Each number is 128 + 24 x the weight over the matrix's rms, rounded and kept within 0 to 255. Layers, rows and columns count from 0.

# layer 4 attention query, 384x384, rms 0.154, rows 0-16, columns 0-95
[[110 100 122 140 158 169 104  79 160 165 148  92 130 141 132 138 116 116 106 159 155 160 139 117 139 109 121 156 102 103 146 129 163 103 108  67 125 117 137 106 103 120 166 142 139 105 142 143 107 144  84 145 147 149 154 127 110 155 164  99 119 128 133 113 134 137 161 127 160 147 110 146 145  85 129 140 159 121 154 147 142 122 173 153 110 129 100  86 108 135 121  96 156 193 137  97]
 [148 140 136 162 138  93 162 115 136 178 119 121 136 127 137 138  92 124 138  92 151  97 106 147 125 131 136 131 114 121 157  97 128 137 133 132 101 137 145 146 124  98 156 147 140 145 122 106 128 129 142 129 146 141  84 133 154 103 124 125  99 100  70 128 123 152 137 112 180 157 111 108 109 119 105 106 115 130 163 129 113 132 148 124 151 116 173 152 126 178 104 120 123 124  98 130]
 [ 90 163 199 132 108 149 131 122 132 141  92  93 160 176 114 117 122 135 126 119 109 139 113 105 121 113 131 116 117 125 134 127 124 104 114  63 106 114 150 146 140 165 133 153 143 140 154 105 119 102 108 160 114 130 152 170 135 133 145 140 140 115 166 126  91 123 102 143 114 135 134 140 162 138 126 128 139 128  98 103 153 105  99 146 140 130  85 102 129 131 133 121 163 122 146 120]
 [ 63 155 135 147 148  98 122 146 126 123 106 114 119 122 131 115  90 140 154 115  87 111 132 145 143 145 125 105 114 151  95 114 105 129 108 112 111  72 155 106 105 148  87 156 144 139 115 142 125 128 140 137 115 124 159 125 132 120 123 125 156 171 137 135 115 144 123 147 115 131 110 115 144 165 149 106  79 140 131  85 133  86 114 139 135 138 168 142 163  99 138 117 160 115 137 149]
 [159 129 111 132 112  67 149 172 160 116 135 171 152 106 122 137 115 120 123 100 122 112 107 171 139 124 157 138 121 116 140 122  66 113  96 175 137 131 127 129 137 128 129  74 125 151 112 166 141 124 153 153 145 101 138 106 104 155 125 126 112 106  99 161 149 138 119 132 103 104 119 114  65 150  94 122 147 139 114 176  97 163 152 123 124  97 115 116 142 117 139 151 115 109 142 130]
 [110 138 143 109 123 116 200 152 111 141  83 145 142 113 146 128 143 126 132 136  95 134 134 116 172 136 133 177  92 132 113 145 121 102 114 133 133 134 145 136 116 124 131 118 128 152 170 159 139 112 168 136 145 122 120 123 122 129 131 124 164 123 104  88 115 174  88 110  99 109 154 119 130 103 164 107 117 108 119 119 126 114 130 129 111 126  87  81 128  84 129 146 147  99 173 123]
 [149 141 133 138 149 126 124 150 115 132 157 106 144 153 134 166 113 106 106 147 112 121 135 116 111 122 149 121 127 128 143 136 161 145 168 104 111 113 162 130 143 138 133 127 118 118 108 145 157 126 156 135 122 153 110 121 100 148 135 109 143 118 109 132 108 104 155 124 138 149  97  93 103 127 158 143 144 133 135 157 122  96 101 148 126 123 120  94  96 121  93 120 159 115 114 138]
 [113 160 124 147 139 132 110 169 105 120 140 128 126 109  85 115  93 116 127 107  96 131  88 134  72 145 129 124 108 113 118  94 109 159 106  78 132 107 177 142 101 126 129 143 131 132 169 122 135 125  90 106 101  98  73 140  94 106 168 114 142 133 141  64  97 131 133 121 125  85  87 136 154 155 115 177 142 156 129 143 143 151 101 140 102 128 118 159 125 123 154 122 154 138 145 136]
 [143 159 130 150 130 177 128 184  94  98 114 128 133 135 133 138 121 144 115 102 126 129  99 167  99 144 158 164 121 130 172 135 128 110 134 153 131  88 124 123  92 108 124 138 152 124 135 147 137  86 156 167 121 141 154  89 107  89 118 145 147 113 135 122 152 108  76 184 109 117 108 114  96 116 148 172  77 103 136 142  89 135  90 118 128 108 141  90 134 116  90 157 165 141 129 141]
 [ 99 138 130 146 142 124 115 163 128 104  91 115 132 145  79 114 102 122 106 140 165 173 134 143 132 155 145 126 139 145 116 155 115  71 100 142 143 117 146 119 177 120 146 151 150 212 123 181 122 173 129 119 130 153 133 125 115 124 114  99 123 148 108 159 135 170 144 138 107 112 152 100 101 155 144 135 156  92 105  93 113  99 113 106 111 166 150 137 164  99 141 148  80  82 149 109]
 [141 161 140 126 166 188 137  96 115 116 121  75 125 136  60 139 146 124 143 158  98 125 119  98  70 122  88 108 193 178 144 173 151  96 144 118 135 139 112  87 165 127 160 152 109 125 132  75 150  99 141 133 122 151 116 132 110 108 153 105 131 108 149  73 123 189  96 114 112 158 145 149 137 141 141 164  87 108  99 109 131 134 125 137 120 117 152 124 124 129 153 117 145  98 131  65]
 [105 120 150 113 146 158 148 149 122 123  56 110 108  87 102  90 176 101 130 102 106 147 128 132  84 108 157 132 141  98 139 163 113 110  78  98 137 114 123 156 145 124  90  76 128 154 158 142 126 180 169 137 129 104 113 105 137 108 163 126 106 171 105 144 118 131 126 154 110 131 169 158 108  93 138  93 124 163 105 138 131 106 132 143 133 130 124 161 156  98 137  90 101 124 136 134]
 [ 97 116 101 169 118 127 156  96 140 105 105 116 124 138 107 116 135 103 115 124  94 122 156 143  97 115 131 109 121 112 155 138  95 118 136 103 125 143 134 140 121 138 117 121 103 118  87 103 122 115 124 123 108  94  95 118 115 125 139 169 183 135 119 159 125 122 139 159 173 117 151 195 142 103 154 125 131 127 107 132 116  98 160 124 131 174 146 148 102 159  80 123 106 105 130 122]
 [ 80  99 176 143 122  98  72 170 182 109  81 118 137 108 101 126  91 215 132 161 120 136 143 136 126 114 140  86 114 151 136 143  90 125 140 135  97 146  90 115 143 130 104 127 173 151 107 151  93 133 142 142 169 118 151 127 127 128 129 151 118 148  98  99 185 103 124 129 119 119 107  99 134 172  91 116 127 156 129 139 183 123 134  70 140 143 150 113 117  62 149 146 121  96 168  77]
 [141 105 112 134  95 111 119 108 156 107 129 103 112 140 138 170 133 130 148 181 163  86 100 135 127 125 161 112  91 110 141  99 159 120 102 185 145 128 122 139 108 149 125 140 127 119 149 124 101  93 142 104 110 157 134 140 146 173 136 140 147 104 126 121 142 115 130 168 126 114 118 110 101 159 143 151 144  80 139 174 111 140 149  83 169 124 122  90 166 140 100  90 152 114 137 145]
 [118 126 108 123 136 123 159 142 115 162 134 138 131 128 101 123 120 148 137 159 168 132 122 123 133 109 105 110  81 110 132 106 158  88 177 131 130 137 141 134 154 139 103 124  90 103 122 119 147  97 139 149 127 141 145 128 147 125 118 119 105 123  86 126  95 113 133 133 121 130 142 147 153 122 100 152 111 143  96 152 134 185 171 128 159 110 156 120 168 137 100 137 152 141 122 142]
 [133 169 119 137 109 119 106 135 138 138 149 132 161 115 159 139  89 128  95 107 102  99 162 137 157  79 141  96 105 163 121  91 130 146 125  98 180 132  92 142  89 122 123 147 135 156 145 165  92 167 146 125 126 163 107 134 147 120 164 117 120 128  99  75 101 138 121 109 113 128 116 156 113  99  95 142 177 105 129 104 139  67 142 157 144  92 127 129 108 118 135  78 143 158 123 103]]
# layer 4 attention key, 384x384, rms 0.157, rows 0-15, columns 0-95
[[147 116  93 119 123  94 118 139 116 122 144 118 126 105 154 154  94 135 108 139 130 123 171 146 157 125 114 113 116 146 107 130 129  99 107 126 119 118 119 117 114 150 103 131 140 148 119 139 134 136 142 140  67 108 104 109 145 120 176 118 153 122 133 112 113 132 114 147 133 103  94 129 131 161 122  97 107 116  90  98 125 137 134 131 108 121 164 149 111 144 132 122 121 122 140 150]
 [129 162 162 113 168 124 119 123 154  94 133 135 151 155 158 107 125  98 123 141 151 119 149 129  92 109  97 135 143 136 111 110 133 138 151  93 153 123 181 115 166 130 122 103 135 123 131 146 138 147 113 132 147 142  83 112 139 121 108 143 156 126 129 115 121 141 128 126 172 134 168 125 172 125 141 138 144 125 108 150 130 128 139 143 169 161 124 123 129 163 140 156 147 113  96 120]
 [170 106  74 126 132 149 125 108 110 154 135 126 182  52 189 122 145 110 108 176  85  96  92 114 143 113 154 127 149 151 112 158 108 124 156 182 122 103  96 135 116 116 118 129  81 135 138 145 141 149 136 149 108 101 117  96 123 154 145 138 152 118 133 154 137 129 150 113 128 101 126 128 108 142 114 135 102  97 131 146 140 139 135 119 136 144 154 129  90 104 152 103 133 147 122 142]
 [117  83 132 161 126 102 145 119 198 110 176 117 103 154 131 118 163 140 126 125 132 135 110 135 136 130 121 124 113 125 163 139 134 145 139 134 117 115 145 155 164  97 164 136 132 132  97 143 117 135 164 128 167 149  85 151 127 167 147 159 139 149 143 167 107 136 162 113 176 119 152 106 141 109 133 140 114 112  76 139  92 171 138 100 154 162 101 116 118 104 148 129 129 138 111 133]
 [ 86 160 153 115 143 107 118 105 121  90 128 102  82 170 115 149 109 131 169 128 126 144 186 118 117 118  94 146  92 114 149 124 155 152 126  95 152 131 154 133 114 123 159 144 134  89 133 102  94 131 139  99 134 139 168 140 114 137 136 137 132 182 157 118 129 119 122 137 132 132 130 131 165 109 155 114 137 108 163 132 169 130 144 116 148 168 182 147 137 126 143 142 105 130 107 128]
 [155 141 142  83 112 115  79 143 114 101 139 117 158 137 152 153 104 136 126 102 120 138 130 148 169 125  87 121 159 114 107 175  87 120 116 124  75  60 104  89 176 147 148 125 157 136  92 147 126 160 144 131 119 136  82 132 106 130  95 133 116 145 160  88 120 105 156 133 143 174 139 109  95 133 109  94 105 149 111 114 114 118 101 109 138 166 125 119 142 119  91 182 127 138 101  85]
 [135 121 138 175 130 148 130 128 136 125  70 126 115 147 138 126 108 127 111  98 133 122 168 123 107 172 119 109 119  90 152 122  74 140 144 135 133 153 119 134 126  95 147 129 124  76 144 151  72 138 135 112 141  99 148 144 140  89 145 188 153 122 125 169  94 139 150  91 134 119 143 121 124 129 114 161 109 127 138 119 167 143 120  74 139 122 153 132 161 141 130 103 107  80 150 125]
 [100 159 179 123 139 131 126 121 105 108 116 129 133 161 104 169 121 178 136 141  98 124  97 141 130 123 125 156 112  95 169 134 108 127 109 119 110 145 171 145 120 134 140 108 119 187 122 134 119 118 145 113 128 100 151 161 151 144 149 197 143 142 170 115 134 108 142 169 109 135 128 156 158 113 122 135 137 133 108 180 122 133 130 134 106 132 121  92 170 137 148 121 145 101 112  77]
 [114 126 151 111 159 134 100 123 152 137 130 131 130 127 135 158 150 123 165 121 107 172 154 180 151 162 155  92 106  95 132 122 141 107 102 114 147 129 114 150 143 127 119 108 137  98  96 108 121 129 104 135 121 167 124 156 104 143 168 107 114 123 121 142  86 129 102 133 128 150 115 116 148 103 128 124 130 125 134 169 111 131 152 149 127 144 118 139 115 112 108 118 110  93 101 128]
 [106 126 142 163 126 119 148 177 136  70 147 117 111 151 129  99 122 162 150 110 112 108 126 108 169 167 131 148 139 120  87 146 100 136 148 125 125 111  68 112 149  94 167 142  94 179 137 156 168 114 141 114 120 134 109 147  89 139 133 104 103 138 162 150 133 121 133 106 136 131 147 108 123 174 133 144 100 125 118 114 164 118 146 134  92 131 125 172 111 112 123 162 132 156 147 119]
 [148  89 110 142 114 188 142 125  90 106 117 106 131 123 144 116 150 113 138 116 166 105 126 178 127 136 152 135 140  83 134  85 174 159 121 113 116  97 146 128 136  95  92 100  82 111 108 179 148 102 207 141  94 102 129 180 133  56 162 134 139 133  87 158 139 128 101  57 131 122 110  88 125 113 103 121 138 146 127  97 114 137  95 110 143 128 147 128 136 127 144  85 108 160 160 153]
 [122 151 138  94 152 137  82 129 128 110 103 127 129 141 135 128 149 154 140 138 128 140 121 166 115 134 146 131 161 170 124 113 134 115 192 103 171 133 147 140 164 120 147 129 129 113 124 156 131 154 113 119 131 181 138 139  77 118  75 108 123 100 132 127 122 164 115 130 102 146 156 112 156  55  79 129 106 123 133 124 117 127 118 118 133 100 149 124 107 106 142 130 145 116 142 139]
 [ 90 120 106 133 150  96  91 108 148 126 116  99 131 100 120 168 128 161  80 131 113  77  61 159 169 166 174 143 140 113 111 138 153 154 126 146 101 122 143 109 163 129 158  94  74 104 136 134 127 122 122 104 115 156 163 149 124 111 127 121 139 128 136  74 148 135 149 119 105 128 153 117 124 165 127 126 100  88 136 152 139  95 129 101 115 137  95 105 137  97 118 155 133 127  78 133]
 [129  87  89 131 111 168 125 161 126 133  77 178  93 147 168 138 109 130 123 150 112 130  97  87 130 184 138  95  64 127 112 170 133 156 165 160 139 120  96 147 158 118 139 135 121 142 127 151 141  80 152 144 154 161 169 135  92  98 138 104 135 156 132 114 127 126 150 148 112 131 215  99 115 149 111 121 173 142 210 159 139 144 145 132 113  80 162 125 118 159 125  98 148 113  88 116]
 [129 132 145 103 109 183 167 104 162 104 115 128 101 143 111 124 135 110 101 143 134 105 112 159  66  75 120 170 152 148 117 143 156 133 132 151 202 137  83 123 141 146 156 136 133 125 177  88 122  96 124 152 130 190  85 119 149 116  95 148 164 141 122 135 124 121 135 122 122 112 130 133  96 110 136 129 135 119 139  94 132 108 136 184 128 121 190 163 140 126 122 125 119 194 109 102]
 [ 95 131  90  81 136 149 131 103 118  72  88 110 110 140 139 128 123  88  99 103  98 122 113 151 126 135 118 160 157  80  92 131 107 123 109 123 119 102 125  95 148 126  74 111  86 157 115 142 143 100 137 130 110 191 129 157 158 162 106 150 152 129 143 125 170 141 117 137 147 113 144 161 127 142 110 139 125 127 111  84 207 141 129 153 130 125 113 159 112 157 127 100 129 107 115  77]]